Weights of a small transformer language model: 5 heads of 64.
Each number is 128 + 24 x the weight over its row's rms, rounded and kept within 0 to 255. Layers, rows and columns count from 0. Numbers have three digits each. The size before them is the row's rms in percent of the matrix's.

# layer 3 attention value, 320x320, rms 0.0783, rows 36-78, columns 128-191
098:077124123151152110128131114121114116136166129143111095084148130171145180161146130139095147080134148148127121129123118178124126163124165104119145176148129101121098116119158099120139134112151056
104:140140155140122182130111124082129154150125143154140131095156140157104158086114081161151088138145090117160096113125149108141133103104129107144135097129121109125134108124124176094095125156132123
099:123122171127133119148138098109143138134137155145138143121135133147113141103152102170123103170114129168128139105131104116156116113143150155155121136144099132153142089128157123138092161111106123
097:099127156124145088108127132121122145122132106153125108100074104148114119164137122069130163136111147125132112171136137132107155167134121150144183147111152127153120126087142139139132148097163129
102:096122073176095133112103161139140114129143123161098122080085146068146107136099146164125098095113087138084140128109115135165121113090145104142150126129103098128104119133127141136131097111156162
100:164137105127131128152117139123104119162134140121095138130092107152126141117168131204112117132099104161183116133094119151105102138076163100141136082130134103123116128117139138160141088085120128
094:126195106162138108141097103118138142110155078138132095093162109170122150085141137094130112120162104153109152142121135118147116163159150124122132111087103116133101122067138116134104149123088125
104:125165079107110149122135120127106138137134148145119173101146137131096090115151155065116107121110165132109161103156156147100056134097135098118148134128138125138126087129117083091143069091160174
105:157148133113111073150102129154116169123143129119149122140117128111138112092127113135142172084160165138116132166119145124115135095094093129117104102140123120143173120088070130105166118115145147
101:160122142115122155149155148100130128156113099115107122142150115091092160158137141138128138148111099147139171156133069104142157058130129143141189165099134109212090149105117127125117120154101170
099:117124104130120131078115140144114117125163125133127107090117145163134105162106168109129135135161135133176079160170156143106130143089169072109120094133131109100166104097113147138116144090164126
105:156171134164099176137181117066147107136164135144114131119115086084070134083126082137155099125113140158155117110143095148111089128135111141127157127122138112097108133127116111116147118110143178
099:103163101111113068145096150154140132096123102123119209125124112123129142183131118102158163133139138118109143130135153121083086128138109138164111090155093104070127118153170122102145172128143104
100:158155086131101160161119113139150112122130087141131149153142160070125147140092072133126152132107076109147192129132113143149162109118184127112128132110135125130125118093106181141128127136105114
102:132095116131117148092127161119120103100125081165121108106111156138082164149147095145120149151147129141088101137144133154127133137137077107136154165169189138078089105132125056137126149115093086
100:179110099111139144124124122133107130122131109126122158172112120054123158132052140125115119159102170154134152108127124151140088108088172142146110119148141158187103175146142095132130120130159115
102:112108094118073127084121153147141167151126064101152150137162153103162137130125091108120136120136124130116155133091094162118128096107145120156129124116130132142090096129103133146113123151132176
104:125108141093149119094105110124104141147097124115106068116097108113105151117158100122143144076135136115126144138136151136149109105108132111127131144176119113124143094152136128179125131129109117
104:155119120149127137145144114111131139150146114117105142107128135100129130093134128131151115104112053087132171105136132127126180096101127139099092089109139152168168092142123168180109131139114098
103:110130151127117099140132138125170112132144193162120126151173124122085175147145155130080124084149147116109104171139133151160176145084124113084138122132114107120157147128126073170116116159095152
105:147185151107118142131110128118097121086128158109127125149141124134105108089111074183101101150123118133143145137105114140146172122154109136153164141141090159112118111131140118094149101099160144
100:107106155132115110129157121193123134117092132083092119142095134095124125130134135112172129120127152138112099164122064115103145118075123094133169078168142104119120098074103143116105140118119118
100:154100087126124132117117138123118096129127108119105167125079166112161149143126122093119126131139105162107105139100084126119074124127136126140115114158133145171086136136166108094090106107153116
097:130181113140149099148153127123143131129115137123129112111174127105162154106139103132097094155088169120161159111131119109119120120129150122067129095092148124112130164111139127114141105190121121
105:093137106127127123131119130164160110134169105171099113105133093122120109123132087152135154111102161159163116143122153154139089143115147169120121146201143125154151120135124125177160098105134135
100:134123098177101154118122107107080132141140171115159134105123157134089142097178147089165143096135139153136127166135141144134134118155092175130149136156138146175167164139100129136145107106117105
099:142141123154105177113119116126087141080094126148109165145142157135126128104161147155134172122161157106121093104133104115152109154139131087157100139103135107114155128158147114113125144140161096
096:132153155113099109142140122161132092151108148136108196153144140124130176115124161144148134156139109135093169168065138115155171134141105130095129143157121159090140133164111111145125115134117146
100:122140148119133143152133112116135113116138136136112121118127084153144103148077108120155124149182146141125128131099161099130157131105116099132096106110088105130150120132141120127139094144132096
103:115116134153159143133185148100136150134092153184106131145148157119144147101154133131108117179122155133090119170137149114134121093078118135111121151149138109143161085150150147154101119092116146
102:141095136166160142127158109117116159144121108129116144153092104148142113147139172144125102129138096100138129136151110097120177160132137094134127081110083160107143088137165137134136122116094125
099:126172184125131109075128132133106138161121110152114136127139102144136102108128162122148123124116145149099116141127104094096144075050151129151156148146170101123129126136193129136129126132094070
105:127104131108105123089125125164126104160155196104105161153138112117160111133144130122101106172151148144103182103163146136100162128122137157141127147096125106084137155164132137140113142119135114
107:144121150107101133131121117077143147099148147142116146148133136138143133182103159175120108141105119088098171159136152182124134136104111115168132121130091142175127144162131088126137139129125149
101:088151102130121116133124096164133067139149156128094135108133124086143087090151158170164085115099117130135111080110134142091135115139146112158106086121100126102167089107135134120133109126124136
099:084141156136140129139155118111098126100117124120173147154098165132163080142103130121121122112124133129139116128100149120111180138089103085136139141134098135084095161142136113121128145136103129
101:113108110132121138123150110116098115148147161119101153095141110157124147120147109170139114102125139166184097064140126142147096148064110115132148090133126121121171160084089153122136128115155145
101:159114103152129113122146112143109071171138160131152140132168085157125124181138145095111109145151131109124164082108146142096142182143177101156139086130130153113131130151126152136145103139144109
095:143143124142141127142074116078176116139064131133134104100134140144149166134126145087123108166125121138169138128163139101125135120143121106116114105097166127132099162143157156128134119155141142
102:145094168142126135120115138159106141105113101151118096133161144078052161131127124135124119162119120124099150175157124102128109132138141136121116112103151111167110145079153116098125184142151100
096:119145160149104149103140120143117126136111156130112146146112144130082130123154174111149133082160086124093125134128109132120112105053067097121135105125127181136098133106139140125136147145149131
100:108124123099106164130179140082168174115128140147160161132175144143134125151129151117112133085083084113145103140139110169147161122134102133103146151110141132162100125130130107152140094166083134
102:113134142162107152117138153131170141087131134150123071088133121096135154117094168128161067156131086098104109156146161136092092155149073119143087163146154124115101131109130107069142127154137126
# layer 3 attention output (transposed), 320x320, rms 0.0736, rows 36-78, columns 128-191
093:070118174114111170097118092119159091099097142118111095108175103125133158126119129135139105098156095128154096097152101098086147092133137132110109127124093102101108083157121124129125111140130160
101:086117115121124142156096110158131114091152121101142074137119116114123131073148188161155143169095161136146114130127096129153141132124123106162113110106108131105164099187144093149157153127126119
101:091101128170101131107157132123138141116142166071108120133114142082159113135191150171093126102121128130140181138099149092161111153134136128118094080184123110154116140138142094122131123125094130
093:125155160169148119182105116162119108134113138135137105134090119141121121158111114107115124168118156147138097110141135146138173106108113151099150080158163144113116141123139093153130119119121119
102:120168145150108129181126167123177108158108087124104123060113143126131101182143101146130102120124136130152096101126132159154163125150140160181127152190130150097164134117102154171119144136143147
101:090133157095158081171107153124163111148124141143149152176127105121141166101116161172111118127109142154168153127105135135122124134086147129175166100145114125118154131136121094115150132125161119
093:132120164164171112090092090150129139103133160150116138118111105114124123094110130153096082118121133115129147147115136111085142111174120120077122173138172117126149138143141114106139130102120144
106:117120059155080101092127115160120126117113142154123152120115125138097136086158116090125064121136141099125085102156143125156116138135123148127154116099121098124136112117148119105113141123148158
106:176179149094165106118112100085125122097135118123127103109169139162092143087115151157135093117120141165097068142112102120121114159132145108121142127094131112109136112158127135114121106163145139
101:131147092110124111157166178114150170128145099126128196145140114125162190163148126124153137133100093132105107069092134175104153140108131149118135175106074130155104132163158156126112097115099085
095:103112098152115131106126142129114132123132163153158119112171091121125085145135124145156115094166157120128126143084120115126168102118143127103109130147114121094168119098111165136149144091113108
098:092183148132105133125137156107127131103129120155107140099109072159116129137147157131151153146138113128159092099122139140120145149155118155130146127141063112100096110087167116104100156088157121
100:123128116152123084090127086110174169149136122168136159155107134141089137148100103148140138126123097148079105136126159116117113106140121096139153067110100100101144138136182136117151125141133148
100:106161167164108110104150108082139117119130174139141142100152180102133081187106147167148146098114121124163156104125129145098114110139115145131103098131134130192134149120092125165130093097126092
098:133129161160109093134184101137080130162111137149120121148135122114110108125112102125137118118126107164101144149079149118129196177160138101103102133087125172092096058117130128177089131131136154
104:114118149098147166172153078153114134122049153099155135102119140135170132159110130126131105138105163134108073110099112126144160154109078130150095143148081182157116111124147137137135119099144150
107:105073111129106121129143142099136119139147128149110110149177119087113079160149088140115177135112168196112059107095104145106149118093122160081152114077163102117106076125144149122139099143135140
108:110121108141156117160105119051137120133128116136120081136136138121109130142142096114133100162139115128108137152131058153152162143142157111107120130148134132123176099134176121158119147164104132
108:168138133133086107109179136137187137141162179141144138081161121115137114114156168131111146151170131146153161137138104150113147128112090115123154173103144126167175121128124117152131139111143108
096:136130155103136096140127135117122161123120133159141076124116136118080139119167092090106173109166097127144129141126171113128117137103150054093165080162114079110145109129103157122093135155149166
103:113106143125160151163115101144176146132140158151123134156101107147152167131126171109138141113151117132116105154160101140173143109127127159123176140102128143134163106122097159099148094145101143
105:081125082079058117121126105177181140124140188092137101142076125138128124154090111175132139151085152148115097114135133135112077109141091132166136121116121162116142123120155140110115170117136144
105:128108092126099121131132074115092094124160149105137120106149121107159134123175118149136117177124101154133140143076144113149134152150113117069099117098086148108154088162159170118137132085129105
096:173125123175128132146095140081142103140129135141154088095134130099158143134124097096117104077173139106143096118149138092153143143119126114163123136139132138129113119112087123117129081107118184
097:127119164144131145101080123113159113140145183143110118093104123168127093148109133131147129116092111105142129138142140163139121124125122105145114125097122104084080116106178128146105106129139145
098:161083147177130089146164075128126139110151168098145100151132143133119124145128108149134124139130075130090115175120177113145171142138144110124170082121114130122129139148139087142126121190111177
104:112136117105139150133130120129117112139151114078177121104139129135139099139090132109146148144122105133099130128136156162096103137131092097095130102098148082148171101114131155115147126143162118
102:130164173149120178130129149137114134135111133136150128135120159147136149104141154125113132164159133122121181177083183092127140110127124126110099128121149171113142149129123136080136111136137143
114:166138102112157132109130169115148119093128093130156140154134133082110148143141131134113128148149132149140136103147080132121107108109142112118121113130088130109139103100149122148169175096149107
097:152108149134141099109150156109129161141144091152141134180113132176169076161119087139145129149141092144135109117118120152156143129107126112114084121112154139131127161084096103125109129141096102
097:137122110100128131119145098129154077144102138152168131151165118106102143111127148145096132140183144162127164119153125111105152097126131131119183141147141127047153124155148132181138151150117086
098:131120099110150168126177147121099141103121121134149166157078154155143121128096138109127113147146142138099141103122125157127117151135185107104110151119114119141058116095139127121090126138148177
103:162140094090079147170128113137152128158147096111116079140143158147106111145097118125146054119154102152136112131130151181139148111123133107193140099113148124152163156098111099125128150107127132
104:120168128102109163162125087129133168160120149146120163126150153156124126143087166129128146151127134113119138167162159143125111133153110115120100135097153158099143131117141139156108175132125144
104:094106123108174097144097128176081100147096145157134165119121159147131126105134108136155083093138106113145133122113103126110116098137106147120124122152120154141190165069173107129085138099102183
100:103140119138109102125142115144119139142125129112149173113118128129108120102134123098109145128171106113088107098113112121101125168150129127141139144118152096130110116139120132103101114163171127
106:108175153101154186131112135138138156123140133107115139125116138133133103118159145111116119092126123134090139168141156173103140152130100142112133129140118150099097107125133126147086101141110136
102:176159137154154153145089112159150142111119127141134080102126167139113127145117097095151111181179101129122122110097143121107106100143117140112143149134100112124120149168157124115150126122137096
106:171139124116085130092135117110115113162169136161081116117098126063086111159118132134144104154120177094134112137113120127144144117147131120105103129146082128136113109096105125138122106154139128
107:124141106096155157120165137147165132133103157137093109113110177095106164142197098162181138112095143177140096020133108100106138141118131134170097143144145161098151106119112135125114154152117108
095:137112145100109141116139099135119151108116132184146100111107175089143101138114126121126120144108109111193149135120154117123125126142109136173160164117137157141123130118132118159114131122158129
099:139114129163111147095106126086159154156107134096121139148081152153152042125159133149170159119097121131107169170156100121138129135068133144143117123108135127116146135142131179139134159146133145
105:109098098146096158095175160115140114120149128133128155151117127117126154099114153153134115157131134137123107123104112179092099133151138161123096123131138124122122091122095190143169148076139083
# layer 3 attention query, 320x320, rms 0.0946, rows 64-127, columns 128-191
080:135093166132116148070147135138145104144112134132115161117142121091136108173110104166113124115121133123177151091123116142112114129132137146165113136146179132140103184147089147155158117145108085
088:144133138093118121096154103134181151134127082107129101141149148093120140138131142134140084156122119126088133143093128131057085138131143106136114148082158068149147129140120129109130084134122127
081:131128062126141128175114160114136110153121119117133107154117121133115154111120142120126119121144135125106120180103127134096133132140106135137120133129105120164153078093167137123130123102132112
080:118128108100109115093112140150167148107136157130123105134170121123171154144103134146152153140102129130096138125088140102084093109154162126080133146097154120136137145163124112134151115114108155
069:072113130124135080091084119132151143095093142129094129098116152162109109173070175136088125142121124100120150134102115153125118115139163128108121109150165117102100162111117089133144146125117100
068:144118155126156127127111145137137101161138058101132148151115114095137107116154141132176141092146155097067124115164123100093145129148131151149132155110107140125148098120120171147072141171149113
082:104146140140124184151101118092095129156111124112112135115130116142113129139152069125119096106111161106129104137145105134136135150093107131158112160139118123130162162107097178104118126169135114
077:089108089123104121137154129114106116149104158166121103125147135157165097117132150148127116122118154149117102106102093131157068131118129132117111126111112127135135150060111118123126120129105165
090:113143146140121152148152104105136125135164186137103105145140109114103128153149091199099113130115105120131133122127104147144158150098166127132123158139129102064116127137120132071129142134055169
084:122065127160147106177115140128112128131101155148111133126112164125114134158145087123145139128146165122134100156100115122127149179117075136151142142142127129177130090099153175131146164135113107
095:156138138135154107137115097112082145126121161148112153128099117111094133181127169175067164115124134140156118158165142152169130129132148123104133130124099095140139144076094105105172134100120158
090:117087112162122135116152131118121132157144150121140120146104087133115131100112134118132116078113127083155118161091109177192093105132139114131133127092152098124116146141126121138126161126111150
092:090118110132128148167137143113105137150173148148113112152129143140170108137132149105148141117155130142118125123156116146131055129060139126095123077112146063119145074157121144095127144107129150
103:135110129109155111155136118145140144186129137118086123113111141135142152121137123124151132121175128183142166079147093159112161135122139117119127124104115096112089081118122099103146113123137144
096:153075112102120152115120084165146107105153123150132137120119157185114126119143117110137121123148134111127125089128099140147170118119120144146141118110122137137146095125080149098137112117116121
102:082151111115126122114168118115115137147140136131142105112115126147155162104133110099116151105113111162150138093167108089092107079183129147127142106115151119129115122148137151137135086140150164
092:119103120153118147140133127100134127156144133149165105116159118130143114136157102191120107158133111174169107100119146157177120118100103157131143122104154138116171105080121150126137104108157100
087:091109111135181136199114127082133111135126119137121124110128185109126175114113082122124126142100128162141107096136158157141183133130074146085148163121115134091138131125132119117162138113113143
095:154035134129139145152098093146152137147144129114108119129140147163107097083128122098149109137164127095125131138098115127135086121137105133141125089129112127123169077140127131139106101159144134
096:124141122105160169165118141159116106150122136095146129153201118129135142143186114143130148147127114144152120113129136110119146121127106133145139123121133156121116124176160159124132136094122141
097:165156132139125137147146123120071102150108095152132128117108129134095087122139119154100116113094119135152150134100094130133124122147140127153136152117092179158110112124161123153151194099141108
099:124147128149106073100093145164150124108149138102134165102138108104166141169124118151146151119105130152137131113120103112112122124141181153118115138150137132097138143166103177116135133126110128
096:133106129094177158125110069113150123110136123134130102131114130157106129124128140101137120155112103125145141107132107120122106116118108090100159060170152107112138109160150143108115152170128107
094:111109137147126134101144155132125116139159154123124108146122155131137106033107084179141135107142152103132120138134142145135112135122145176196109124125151093079123145149116139149120172124073099
094:084142157109122118135134118168128112134097142137142137158131134102159128092104130134105117133112107128083108140129117133159117143129143139115115157137153177102131143185118178116141090185160140
099:167129149129173134141126121135131099132111166073111157157134122121114151131104106123141113107105095104140138130172162151154099163091079128167085145146120139097114160152112143134159091103111147
102:114157133136142104160122130108120094097123190101102137132158142141119139161095138127110103107106097142115082126176129075129122150118125139135095110097112107141134142150123149107126129173133175
093:129137121083114139167129142136157107115111144110098160157093088098098129118128160105096147160111086134137188134178141142128129116132108096127166160134118134124130112110115130093107077113114112
092:128129113144141146141057181137146117121109133133132089127167117147102155071086165083076145137135150170171128116125160122080110059138133112111163178122124101129107121116139112146162151087121070
094:119127158162113092112116103127132122098116108122184136130118107117119097071134163105120164115121137117136144158108109141145171086095174120146127154151151120156085168159136139104135144096118139
102:114125115137117106104067106140140124112113141146115144062128108135163138136098112142112103150101104124116116121126104111071185134135151105142135108142118147120104126100113122092134166130140078
093:122098149123134091109118153129152092131100115149134149161171134117109162140161113147098122106142155123157114155091113166149130122105135102151107129129148163113133137142137119085118104165124128
106:127124120103125122104125076099166162107114157113089125084129150134138116120102143133115105150097141121136144117107118122115087109120162129128105128113153084117097156140083109121118111124141146
082:132138116152129132131114119139135145088100156126135152121136094133132159161104101117127115138117121133162126128116150095104124116097169096096149151109135114149161136092098142088127139119160139
083:106134132127127140150111165169122116145099114138119187132135089085155149142136087104131148105175101160149129126139142098123149126140127111096140154162111163160134128102132126148150146094139070
073:145134108122133077115118092121159178103096129103095121086147152152136142150083144105142095171102151143105142148086114152109100134131101105116146127096214112145163143114139128099128159166155105
086:130140103138157095108114117136141121136085141108160127143134092138155143119142113135117094119086133122132075127116109107106130125128133111169107089116147117121166111164128155110093146160147127
076:152087150154187134143109143157133106178145135182133124172111132114138124120152144111154164164174142083140167127125134130174141149104099131107111109115129134125130124148120149157149096122095174
082:121113167150142164115117122146152120107144099126107144120098116150131149131135128184096146148112137130125179126132103127137154126112114090110114146160140158154105114138125128099096119172124144
084:147107162167139133135115109130114135122135146117126161138106111117130105152144158153156100113093144143142089128100145136137093191130122124186082130128123081099123144115103136123121127152130152
093:086163085108161137166148082143118146163125193091126145144111158156121133092143152115112136103108116109104121138104124129129121155148093157105152094139148141124122108111131159151148119131146148
085:160146143101137151074183106098111123131163113143136107109071124094097128145113120127092136134142133096086153107213121154157119136141093180098097140146139069093095121169103125119127164099119146
092:119104171130112144127101135119140106156114120109146110123130147123115133122125192110122121121141165118121134061166124188084146116113138136135139122139071121147131144171132134142149158133150137
077:112158102110089160096093152129140120089098109116120148121131139135093114163121075122119119147135141125105099142084135089095129145126115161158136131144156164140113195117150134159101144153126112
094:133134161119113142132153151154136123142194110125156136126103081118148126139101101104163139085152139131068097134155184108108111126125129131093110110130149107111167088159101135156129124174122106
092:099176123140163133105135131152127145186108107136136196141152113139151077117157089109149127157134110118118149141096109127155124115088131123114113114140113133135178099135134130137132126120097154
088:162131091111106138111097117098142134109129130076110128151123101178137144139118098113134141148176159140146136117162157093156104132122129118121106126157130105171108131163152116161133181120181172
091:133087138145105106105107082067106122114115096122115098115084136132148088131161154143137086106102156088151114113107105113128115094129116126128114163141103054112119095157121126124120115135116154
086:092137131177156142118172132125133115161154084167118138127163144125110100117149116158121093144119128101160104145178120138126120069139131143131104158147172121143103144114100124118130111154119128
089:105114123121167132123122130125127135099124122142169113135110122114160113133097155114106156152160131137081128120129136119125084133148121119125109167100105137150121115140119113204093120142132122
095:145145126127150111154130091153136104183108194131125161139124083156116136160114094100115127161145105107130150148130160111154104128150126093157115138128127155122092141137121131134171128132116138
097:165130098104126089146123148159107117134165159122107094164124103131137125139109172111166096144139118127140140171061110091149104157114083117137138163147109102155147087131168137155117134117121137
092:141089129152090117125095096105139101098177079122101090149122121135112079157067114124129141122099134119157126144111118125135148116130120148142128111157117104111154110147141118097117087096143124
091:123129173136114114154099126128119123121104146147089108110121115130125150162119085135105128113086146128141125094141112164119118094129113130144106145114127094148088169101105159141097119137114111
096:144109145132109148115121102159134127128137171132132151149126086132159146114112182103153147125112132136144115181111135134052115156170120071104114174149128139133127119122150134105158123138129143
093:112147146122137132118115153153186142121101104122121127118193143131148151073158143081139120127142108157154139138125134143111109151112094122094086098145151133126126138155115087168116114114140106
097:159165140090074095133113133136101114109119116120181093150154109119099118129140144118119119118136100149108149112157127151142125119144161129145175116130139138125164151135117119139119105139131131
100:129085077123116152128126124182130147152144122113086145106140166135140182112149143135182146198117138173145102121094155129112136171138094141147112127138153126160120117079090112105136097130143144
100:121128177091127130117106112094130099125137085124155110143108120130105139116124141128111067120130111070122154152150133174172106093132119137126108127121142109143152132143121148182138156136091135
091:125139141151095095128113118098143107144139086096158097127105154155083109157134145165119079109171138144130164176122101198173151114126079141118142154134139110154093164146106155154126145154159126
097:111085129135152134105158143121117129161129126156096112123105162101186106088091133180126171124111113166182138131112093173147110124111139174136126092155183116031127152127136117114129120113102085
099:156088116136125162183130147103148138141115114102143157128118153131131163137142090103131105140163105088148141128109130140086125184117116089143150121105140127133145097078147173129114161126117152
091:152150141146121131072108157127174110135136137099102153152118117168121135121111142173122140074129121120107109124159138077154122138106113137104109119102124191108114128153129144073129142151142160
091:136107112140107110135109088120161108118128168146103130111147132103118106126068107150128098083096145129168055092185087107145150114143129114119116110121133109093120142108139118098147092151129152
# layer 3 attention key, 320x320, rms 0.0885, rows 64-127, columns 128-191
079:163151129144130094125159136136115128163133104111106092118152137110105107127184119132151115113160096154083104173121120151138084158120088127160157071112164119108147106120169172101144164138107145
085:150083136115097167126135168139148114143125132090122112105134146169151131114127103136150119126133148169115125115084148195123178113094134100176141126166117169113106120169100114177132161170107102
088:120116132123130106104146114142098126094170137125122156103125090133152108131120116111154097125111159118148164075113091123133177134150113117171113123146087092098128153142108105132146141129110113
057:128124147113158130132151121152161107139125125103140148127106180118124148083169131135089105122139116092127130177118148137148144159115134112125107141185127165137097143129107146120124142156134137
058:122176167105094106138149167138129124170129129127106098150119111097118117128170121159153101101100124138149144129143167144148112121086091132130128108124102126147153114093105161127090147126115129
054:120157096110160129161135105109111144088137197121132152147125109118133163120072137092094115117132092189122135143141123170082127109114117136136141152119114170069143135131108099165116101092116121
058:132144134080147080131078136134102122074116151106152122131137113147131131148077121114109113133139119147149130142106085096129130124127109143155149134108056186155170118154148129104127129121188103
104:114148126084105143097120152147128131144097152137140145172116102098123134154113126144179124100072104141166115102092095134111140082135095150111119063145113119106150103108124157153179118110074135
073:097116183122141095146135162163137108149133082114111090059134166093100091086103134142138110136135095141119130113141151137167105165145165119110157129153159163151128133110108151075110144158117129
061:099111135085112148114112131134148141113137120176153116137185144125142101130088117090114112114116116164134160154148126153093138105104122136127095130109135135110157158101108104131140119104138126
098:137133094131098121152133107153175129121121068112096144098087104106142084151172119076136157134172106151139102160107093096133098116139107167157123107153157139143144108140131166120093041137111124
103:100098146116143111113136165120133107112136128121177131131105136132131138147088127137123155149161134127097131109144108140172144134090097100148132097113105127124177147122130139112174142140125127
074:150137125117120123138132130140132132092082110125157163158136127139194126170174137169097109118083143136094113153100128119107140109136107135176123108128158112112131164141176110162130116161153144
108:135121151159130141156122130155110126117170145143111126127116133085132083156163134150137156168157172111108093149113145088141106184131110158152122100135129155175112114178142124148142098148137138
103:156082185114132088142168168116124122132181094129137088106112132100108112162109146141110128171142147142110135169136143090148118157138211089094154139119125144145127153135114132145127119153116145
096:141135148148139182099107128140110121142118133143117141081106143118134120131105126087134148127149129072093101091136127134092119165121138085113135121125125135138145124167122146154131170158158086
048:138133140105137081094165162137160111094116140138127131140148090140105138134112130095133137169134136098173097136171103116117145142113129118151164143112095134139111166155124119156117113156149119
050:128108178135130166146141096125137124181120135178134118109197133091108134113155118146144172157133107142148102129147121163133140147147135160149082114123131156129152120108149150108115141138098127
103:108122133096080113142158125090135114109159098116128127127117141134155123173097108095136138118107137132104113111097135149110151144123149134092110086110134158134113136129103181140105087106113133
082:122120128155124103106131078127151148123110123121104133106181116169105109114101151123154116172143150109136094138107123129118105127138184151125162138157150168132149166118113113138117093158120069
095:123123123115137098091109102099131105118110147102149084141095123111139143122116150152133135144142099103126118134120165125150134108109136124138096146128104136162117151151107133134100109120130106
098:178105103151132115096117109147155117105126110137088103095118209145150135104109077117141116127147091156176149070109152148110136121146088158156167103120144132128121130128112133123125122118130102
098:127079117125100134117147148094133138148127115110142143126154154148150146148125133133152121111089147114124075138136126137117132121142162176092108104134116144106160144124133123151124149122122081
099:107155117110115142136155118109127152116128129111113126125115088147170144148136170088101143142142148153107168131159152113085124164137144066120141116133126133106140109129108108109097156124155175
098:105162096125108118148129159148106163104133122144092133096148177124124122104135105136116123171118118125171103126118128100091124109142102139178143115099102112125162127117175131149126105114123143
099:130153104158126107118142085125130131083098112152125115157160154172095119112178137096154131117138139131153168117139123139120153123091221123141115141120148154155157182120119154101123129164119109
107:111108119126130180145116114118117141147085163159148144139163128153088149119161173075121127117146125134152128144117102116097119094122141136115107104153097124078103172116111113152137119109082110
096:149117125161119117098143122147152130134157142129131146107117140149141124132150136150128142137148132135182073119124131092118131131129118157111092130058122166154118144124126091141127120095082123
094:134148123154129120109117107162150128106108161099143166113106151096135103152150095147140130126100090095103143094108065131149137156121162142101179143135110106078136132158134193138147125149098135
101:147123111136137132157150169119097126107106125107101174152130100131159104141140140135093186171166122111136132121154160132125113163120125124176125103131138113160137065102140162070127076167119180
101:139155130108124140111120112128126126131136141113116112123058114096150121180124091147138164109131151178158147078126150107137134126139129134121124137140092102066135102137165161154135101139115158
103:115133096143111136138120167128118151140132103129099131105114110109138203171145117153130137159089116097079135121166105090093115136132132150114102090103099102142109122117118150135145125145107089
080:140124142119130158159132162101137108158116104083137120127101162162124101119129103144127116118127121128149081146125168122139117125123074138084092114102155133140125122160118136134128110148132145
084:118178137121170161146111106160134156094153144106112106145143142158123145133092159101144130155146075110114175133117125104125130112158122116090128103138072112118146080135122124120136129115105140
071:139134130169118147158154128115125174122127141163144117158128133132103150179101109172120144147158095139111123112164107129134153097148124173108111130118108134127145084123140145147148115160092142
087:092183157124167114091137089135128132129093160130125131119137141130127131154107146150131100117146137098143156130134133082146152124144131124067141143186093098104122110139144110102137108114127135
090:114114107104137119064143098117116133105134150081136167136071140138116150155114119122127099098111144117136141097138105144107152121142116149169120158145154102066141162180131116083146098110157127
095:139143112133134135167184138092141141142122125124133127134135153170138135102148149185149134147111117113103119173136132108156117151111141083092148134133102131112117120107143151141114164127151122
097:125115152122169157163131152105103134141128102123147085155133146154150163131118111143159132137142115132120095142160168113144123151124133131112135139084079145161102149102125148142110135125142145
056:113092089116134148115120115144137151105131135134177125155129086154149184154097157101077116151150133113112169151128123092095134146112141128141156124124171154101127163100122115138130115108141093
099:126147122123065132124118113122143155073116139116125150123119093114132144130116083136114132102136180134101123106141120145151113122137163146122094087114165082135159092145154114121113170112086104
093:139114150131120129165131076094154157135125107113111171142134150124113113093125104082123179119156104127099092093142136147143112123106117133133123108157163130156115156097163124162109153164154076
096:126090129147125158119116114108140197102117154133115111139058105147182122154141104159173138114109121148094132149122125128146154122141123103145123142115139124127164101083183141182115075149130116
056:087164110134142097112143102120152143115103161130112156148145125107136114124100144105098134104151119144159158166111098140187102109099047105131136154105111149076156108094090088113117106104127124
100:104162104127151121108116124116156130107102143121141077080128154158185120132147138115138176111128144135134152165165145116069132134090139090127103118099118101105116172130112099146141143123099146
084:092124176148120120128174140129084106098178119119078149142129132129149152154127118158116081141072115113119117128144125072119147154129107138149157090132118148143133086158151155110087126122118124
088:103157150112130134136130098092114154159120129166155133071139136112135094151100052129090191129095111095116173091130141137119167144119146159133107089127133126141146114144117121131099154146111102
091:132116168091141131109114140148104127097133136152161175136160126075168125160141103104147110096103114174140162136148137112109132131119122140182108096141133088160141124119115118138107161162129082
116:152137171099134108098122121142163120112144116099072110095104142106135170124120123110130126166102107086145146121084134135122140136150146096080101085158135102103099143116099132114126159096099123
119:116097140115117098128116154116116171121125162122151155130106127134108138104137095143169094107128119108130151163116105167105092128101134143160184122107147172083130178136133169133130118120144119
092:113135069128122152136121134115109151135090127150132130107117172183115137112100155093130113134120126146131099112122124148135124098113130131109108141105105183177159113113126118080127100134143168
102:102140099129138135108119122105162131119135065111119117108098161138089117106128097115108133139142190102142118079099139092132146108139165110085113131155099119139131158135120115072116137125098136
097:121148177132099128127104152114114097152126117132114153119132148097105152091109113169118143138150161133102126116165148166129142076119102186118131106144117119138131108121126116107132177167090118
100:131130129155117158136131111111128116107040150173104156096206118112090128116134105128113125077132101168124124133094075121141148140091109135141110135166116136091116130092108120125147124148160106
097:133125130143133120116117133141135143114112130133165077117124140113113103113150110115110119129136130118100176093162156128106074110116145124125145142089114107146145116124152139163115120134151089
103:130145174090115139054169079140099147143132154127126148113125148119119130193122110180109118153119147114133092095117151137123196129125167175134137122136096091124137130117142164150145106142084114
100:105116166147085118148107105099157128135072127153119100083118117109113120139100115164106099164143118145155068119079137108126120065133091144114099099089120110104097137105117120157125118076130097
100:164171137156126184153157136082145146118132122117133132144158125129110148137129112163090101121166143130131151098132124123130147130133173120125147130144114120148109147125177150120146151115127128
098:135129116104111165188123101107123145113129144127095163104126138158139116135134129113140150136124116159074124130121133122125158124096151116156176132168116108140132149042126125116150109144155119
095:138158176092111133124057118143086146122131139181128117143148107109159120132118096086098141167108105124078156088192128133102152129113158142096112079121122108113157095131128087115108128140136104
094:149157131141124125161145189128101121140165076096159097155169102113113139103142117104147116145144157122135110106137144141132129151173122139101122134158126144122131125127130120135159099166131139
100:114145166072133105120112156147121125124182143132163116131159129092117158180116143119113085137107124120097116156148152109146149150144187134135125153102136136162152157131105078097121120160164129
099:169126087130176112097116092124152122106135154157167104103094149117102153111128134121147153149131136112128147089056150093119128113162147115114145140162139150119161152120138142151116119134096105
102:152115105139090131150107075134107123133151138131101106136104115154175117150140128094130193122071137172120186109127152135075121153122131119113139147132105145137126108091162139165141141149122132